python train.py --d_model=96 --n_kv_head=3 --d_mlp=384 --activation="tanh_gelu" --bias="all" --init="normal" --init_std_qkv=0.0237 --weight_decay=0.086 --schedule="wsd" --decay_fraction=0.701 --decay_shape="linear" --seq_len=256
Each number is 500 + 25 x the weight over its row's rms, rounded and kept within 0 to 999. Layers, rows and columns count from 0. Numbers have three digits each. The size before them is the row's rms in percent of the matrix's.

# layer 4 MLP up, 384x96, rms 0.172, rows 106-173, columns 0-95
070:493566493479497497511494492509586472514476527471529486499513498483493544465535474459475495471495526507486501514507467488547501521503511494495476510519504522527454508460452499488510492512511494552510461502459489506510480528482526506482471512465512510507512492508519488570491497481535471473
099:484506506501485513508523472509516492539457564503508492552479490496534472510489487465497491489501503529509508450504454468548487497509537520505504522501481523525499497498458508482443472492503481519509546557493526476485520547498505476506496467487522523498494442454485476497526535511469525483
102:479530486504496533476514465444533472509523518498490520520503499504497548525454484529478428485541500530484491546516516525512501529565500531512458480471506483526477478488504484484521478464511531520475500541451461494495506497488524459471514494520519472490492476503494520495514512497502475531
105:510524449551490556513484512493494470486501520480451467513501529531509505523505549514491483548521505498506479455496516473531500502516477511527487540486490476498514491511484476501524509538535487500492522530495474503469520463471532435479542545484510492494478559522506524476510508490471479516
108:515511526476543491492511483495500461480479561485512503493493502495492520463500516467539509503489497490459491529511483523503493499557500516513502516518485485508482508533508486484529486503481475518538530502452513423492495532467536496467575490465491535518513497506470449500504517556496511482
094:536467519508500529496462482502527448498491499507465491528517506487503491512506499508482516508452491481485553499511481487483479505472472461505514529551494477508548513527509468529543524525533529505508493540492512499479472529452499498531548452513493526476501513470501497478480463483460477439
122:480503507471473507560486521533496464483501496502552499554510496528490501454478514486526505471500497482489525515550444508531531494511483475478542443494501491499483493505479494485516480490507472481487513486482515463517526523549508486497461505493523464484445458532483488494489483524443516506
094:514498504463514509493537473538456496490466473471538493493473486513501529505498541491466511505456504493519514504544472502472521536527497542511513507521478498508473561561483515503473527532549481520494487515458528493485476529547512477481509519497481502465482494556533520502529508494519473516
098:506447530503514491489539511504506496487530504488460553488479481459526446491506481517496495540492546478502483475525489496512510474521543509485489472465518502520444568541536489514477549525514503486505472514470495495520518513519519461502520472479506474495540505501506487485488510532480518553
105:513487514486436519507482488513497502525533497549474510511509487485476496474522502516492496455509508464469486497525464495470540529539490495541525472519517478490522489524518491475494542520474525529504560554507477518480501494479539505470491488489464515545540539521499513461485511470449517518
092:476515464505511488467516493483501519515516514479513454537509471495484443553471467509532497469524519511540456501479509472486506527487514487495500500555493472498505480500502496512486525495490501439465518472535498509496486453524532496533516547502554457499478515501519446475510535481491487480
089:455443514488518503516507515508540498477489516497538479485494504478499510472493523504502474505513525527496476503498478479504520512506506507458503526461511467509477453492501533493518514525528504519479508449507478526469486471552537496509473513430458509502446467516522511535450511553476476496
104:472451512514464515504535473478473507475511496501476537491470525456535519468548489459502521460533502518531521486475492461509525486504519459489512535533510506486502489491556542487497499516467494476507486484539505487516553490530530474473527463490512487489495455529507477523465489496488504542
105:514521483515509507520487507513509507536521485501487490499474512554470507510541496514494504516503515522537497522517517471482510519482483529525506483477471470517471517554470476501475465503516532445525445566470485531505504510514498491479460539491502456509496491488551470552522497480444503478
087:506460531483487513444504511513484520538484493472502563505507502484498521532479482498520484490503518519463449510531499471530515477525518526508526460547482490485512475487477468516515465492525508492499520523502484507507530531474460487519483483494532507479472553539501512547512541519500553453
102:476473461492491488485500469491460482544457500500505525495515533492496552489504493576503508505509506533517489533475547523538499490516540499490496523486464472485454494499528508463480508477513522472468468476497501486475458504534503491517517526501496500501524488540475466534555456476524473505
098:509529491479505475520503504508521481523474479509500470488483531491466457512486523494483530459522529491485512503480539486495490501537501498548475526552517497490500492521511490503554493530507511482528486504438477485488501508478490555519495478481496486518525479513497516501524411468459520433
106:497534502499532438511506473543498476486454500441512531534516511511508492518458467534462489476488506519542515484512490448501491476522495484485467464483495484530517502541534461506527522498501539479509455510491571492507499529458522478504508519501516459498499476527494525496502496513473489490
117:514516478501487526500512487475502506506431495456509532487456484461479531479521512480475489536507532485467483486491535515506483472451501532510494471533532501502519587479511468536497539498524488525523472478473489521528549488490521511517514484494492452510510515483459494528490500491504524476
105:506458479497513481439510533518485509527525506465481544463506544451475512477538487528506514472517485467514483481496493490495498549476527503503496514552467469496510470465477530503493468489526498528474485475485503497471528548500531503504535524498515524462515554506519542473506514533499526493
095:460508528533501509539468504482505505496505493523490467512481509485474499465509502480519456491562496542505494514472495476511527487496510464487460506516495466518526485471505481476498505521501522451516487517485508478501495532500530506506476488450442486501492484479563557426523498533472520505
109:463516494491525503499532466526475514496456529460531485467496540540503499529479517472476530491524500537541521471489520512487510468522541501489514503502503437516514481522527500508536550513493527508473513515503491472489497525498525530504490538452530473456509525484532456487524443513504492501
102:479516515527510538491528472506487526524488497484517502517424499488518481449516500492539510509524488493504495454525510507518526461463484571543507501549486511510495496522491528480514500483495541533511445509470481514474521535504481476505532542462472493515535487501504483509454480524488514481
103:471497535538537465523511489503526494505483502501466525517545552525459488498492490468510454464467501514512506477542493520453542504536495503522494509522496495539481479486469527488524507476501543507458497478499473514499476514439500477486531531502456513488486507511481497524526521472487470445
099:476553488512501534477520524516471520489487534470488477543499478516473508505466525518535546492478503509463558499530473521504503529528493490478539473496493485520453519516484526494507472510478492461474527539545498446506465479473515486471507493501512468497492478492505495485559508551523524502
111:495504526489543524553475459489495479506508478491514526461496483502468519491448491544504503519505519496442497500525501510541488498517537525510513503549479477476524516442562510467482491509465538510495490506527519535505484495478480483476519468496444507527501540489487481537458498502511518489
107:504439463477514493535489508496533484513536476486525546487474467510491501457485512508484503475489483505461523487516503542505439497483499459512525494474527511512496485469495482515522546580549493524457533501497515505501527475466466492549513507511510504498529500489512528491503479503465526481
104:482502481533459527488522530513469435512509508465500538496522469486500503518500475511481451505501523544504479484579457493475531471531499448509493510509519469536527485517548491536512524505478492494493532502513514518496522487485543547509481533463478476493505504477535479519509507500510506479
058:522505476507509490524458522504469536492466504490521507493509513501452497467483513489480472495521500459516473542495493493513525440547531451500516523490522520532506533469534502533462521532488494476492473503496534458519494511515549505483492518455497530527509543528500527507510512490447545527
094:501470499531451506495508507523480514489492490479519482504485502523484506478484477474502491549514531469520455467494519485482516494458502500508550507505459502550495429520528515463488513482462551489495466537491517448517508520533540525482499471522490506468533464543509506510463511489476480495
108:521485535514563511512510464497523524495530499463521472477510500482507488496534464477461507499504507496482471537513463494500508540527492517486466501541503461501494470512446513496530484478496521520487522506498507467555489512528538487496492485541516479500488494474499446514473540451496430484
096:489519548488485541525498511501482525476458572522508522511493500487467501504488506525452479525531513499488497521486525509520524444487493455518560474484510519524470492533470467484529473507487485457508502513518468486459503489486507528487539464508471543528518488481467485485518497510466516531
103:519475498488516507522523495515463482507545482460462508539492564499454460516553479540527497521493510493447482496514496470505502492466507507506528508512497458478498447501521522522506513460528513509500521505496516524499497510530531518514515504470519532494444468544514498484483529503501526440
105:516492461462518516504494484492530496497489519486547500521484477509489523533533500454481487493524552506470466568500500523466478506491446508530498499497521499515527490489503478528486502505508517506510532491468535508512520470479466481468532490489475492571529493461543469447476518481528481493
098:504565522513475513488500500494462539493479562515508488490566504508525483553512514486499487506492503462473540548504465511522486488479498503492467514500511523528503493516491485527466514469508501491515484514500546508480464454506499452501511474466516523488500476521519436506540525486523481534
108:438493525486496507538508464507531512512508517489521517511516526544529483454504481508459538517521495521536515482479484451476464483520503492455473529527488512532523435489479486537501475520496501534478537512546502503477469513480486475523484470466493496516540461526508501498517496545496517509
097:519490523470493531512470513466436508458516471503500488495517477473484472484480552505505502527552506483465521519484534495502465434514490469487518482483530487495497462504519483539540481483514534444455487496466502529495487480525527488499468532503542482529490494484517514491512520501458502518
090:468463476449476539525484494509532496464489552509512551493501448519519501466530467513512527515484500485504484519492463458479484487505490520488499506519514524529521483494487491550509512503502495493488525544520495493487517499487527534472507520456488518473471495491497506494438545579487499522
098:491523487468502500501487526440505506548501483517508531494479478446491470511505494471505533503520512525486465499499519543486479483498518447556530512490502435519464492500527477481477512521451521460516486547494530517499509478473504496550507484510478478512497457501498534538518505486536516477
103:499458554516474459489531518528513495531501481486515501514500548516476483492503492507467471467442510484499503515499508479476521477545514446441517532530506487493515520478496506474545558511497469504482493497503503475510532488539492508492533448533533485460467528483491492486504508468493471493
089:486471513451498478540454523470495497505511493523516520498523517495483489445482497523481536497537525523503503503523437521497488515527488511468469508469512478524450553522516482489523493548560477501497495477500530535500527492508525490528488551452512474489497520515499500538517516495511471537
084:490511522498508517521471490452477450496480498469496483496511478519460512460536496480529465542515495500542523480434516488516446510502530494505495535509478482551475510482534523502470470526483516527484484514495505491484512515501500488485485533483479480466523430504538516490465542509462509511
102:506476419501519478501492504462457525546466494497505552478496499529452513501478524511508463476530556499473486512506513469499520515516500503496491496515497510464512518529499468511470514508544469508493480494521464487485503492472488534487518550442468520470519509494512514463474507536471470511
098:480478475515480500508527525516443457529515565515474488491478497513496507521473530464486525464475522554488500453536485471464524469506519516515505523515503523483472465532508481506494519476523473487546465520504485495504508499477517513450470506438515497506494499474525476534477509484468500469
096:480465477547498525505459507455491468479486507484508485511532544514528499434506494504451495504464491513509531504535447530518541438511516499506502517494520517511486461514508475500526529475482463491467504517504496513548476452529505518525516488500498499478479525507488448489514500486504495552
091:513530481446492540550505517483493484534493490475475465509520513482479524475469467520470492492504505496504479518496460529484479554493491524565464531537493453520490495495526474482499474503512523503504533511481500472516510474451505522467522498505415513532492517520525519517475494517490509504
097:512437516484499484531504495484500533480511489457525524503444525517475452499468541470503557483512468535486481496487506497499503509510513530495493455484464490547431473481516527502495481508491489486511468486544549490494473509482505509501516493520487491505473457523509464515494501546479490537
100:503495513494488541461494471554478508518521523449506489498501491503508529520501503540533472490508516477458498519565465442499514499512487509448491489541468498512524488513490504512476528465511503519503523511489494483522475518493536457507497481515540469474519549528510526491532477497480436477
102:531494481507454498562502493486493524496568517478504489487473510493495427474460491523530487483516522503483489475533483486478490457518481524487489528519464489510452476493458485505526530531512494546509539526476488515518509510485519511521507490463528502480467502475494540498486518523484497442
102:504490546492490500515493516522543486497472495486529505482456514526526556541495537510492540471510520480500514549499487465457511469502523495562503512518461492506480490531506499524525476496504467506479491463509491442507483511490506529480479448508504502474494480518479429457489503477476489477
098:516466526515531511493503462524483475481534516477565481537489532517508483481504498479534498499504518432489514510503496490477480521527478526539523486515465526509485512511518509549471491507476511524509505455447505527462480476545507524518547510474480476461502506474476520493486487480449499529
084:470509461517525570491571500534486536481514454485489458520489503500524481521495506457478514462491504500504528520501525436465511465489475520468501539524480496503496481535483528540486456520504490484496502497523501502512510507529508504511491483508536472492493461474546474454511494497524498524
104:542496464527520487472459508482563534479494521454519515501454433510469529495513472521501491485478493468484522498525475513488532508493538499502493482518482450546504490492490499510524534465489521497506498491457464500497541474516497499463498490523504463479490467487542506466500529484522488455
100:549482435538490533569540488518449491512499475513532484494480498497483540465481492526510484523475519475505520540488521525497530489485501530483479505539478510531496490497519541481500532505509484467471507524467493459504505481479519473486489496464478537523491496535483523481477480522500442496
087:500478469533509580475476508508446495534510499519494532471544509487506507515471543512487491543499537492455466499510484514506532488524495483521561524510508513487494517515483467468491473498510489499494491492505461477511557495479514513485485478552512519513474460528468515484478504520527506547
107:492492520505530511539477480516498499513443511486523494503477500518497559484497463515534523463505520498483549532494549512477520485501506457516508460508488469490463509510507473524487523515500493466481533507486481451485528508484448433499538461522478483520495514535506486465532471520473525486
087:514466522534474479462482527501542491520476561481496500514494518505512530500508524451508479471517507499496547497489462493503502548459490509489570532496451466489501483526501509546527502512503486505475537512445475501493523494504462489506464456490530494519481491482507518496454503504487492453
091:513473478456534455499469479547526511475492514498465482458537477529482544486518499449484489515484505496516433512490516463549485493511495518536527500514511474512474497508539485538502487497528488484488504525466486497497487482552482457494498519518558490468511469526522505483486499478491461502
093:467510499458538512513505550546528489568457489512493500446518493474485493483511477514508498496485484481446547460517536485466504492541507492461479473535550484508525485468505473510526534489472504482473525486518511483522497480499504524469518489499521503450482505518472491487506497519501451501
106:551459509499514446506491478509458536513531507515455460496496524510517463471565500526505498491503526524515499511489502519534496516501461478509542498523495538484504535504507555474500487528493495500518526519444512500507506507514515486511503488496451558477500522506536478487501536452528491467
091:482502515491506541516471508500508532485466479488471501487560520503524538478522507478465478465513488520501462527455518571466496527510531484509488524474472534544474506485512471509469503492492519479516482500499506487498508463490488514459488452516425521495477480520516493488544539506485495521
106:510480490483527492469457526469479490479503483482477507490516513498487508513466501478523500482521501518534454516524494487474544526523471477467535480491511506543461515504538463446547486521461520450535515547515468514520500496494521478519515512478554493488472507526504471529472476475510527541
106:429461526527483484489490496506524499496488495498489517490539496570456494457496483482501532550522481495461518540510477515532515478489487496467535489506525495502456495517512505546533538477468495552487489502509483532496494517555471522497495540482481516468502474478509495487504500463488471505
093:486516485439478531541522562554490523508478490465521484473503489502493519481484494484467476470522468473530494516492477550520503514489519521498516497481500491491474499543498461527513512514525527502431461480483501482471488500489534492504484531468471461523502512508500542453499483530500472531
098:508471515490502490475546522535521505563497509505492489506494492443535487473485436462489504468446459476514453484493517532503524489529472512506513497523502518500507544526488466515513536546489497485493566459494518477475529498495496484475517474512517514463478475503511469502528518489517495500
104:524475519531528456514498519489505512517453462518506474490541493467516467508542507492500512519501519453430509516531468507502487487515504486482506492505523495481552486520497459561480497500471453480526506490469523569522496490508526523518483526495474489494475512504547471488479536509480482499
095:479512535499543516519505503476480470497481511526536492501526476518503514493506510576512463494551494473490491478547526458481504544540506483533493485508495541495472484534514513476498444490515552551523486485479527530500526498508473495467491439491487487474504508507508473525475514511480520519
101:553501488519482493537459497500519503473496525446464489521466511511494509484485516531501484495490503452486491518471506527517482492511514511534524519480497505480442546496529481489550513479508505494521472514465462514476517511549491477472527499457510486470497452526563541476522490473499469512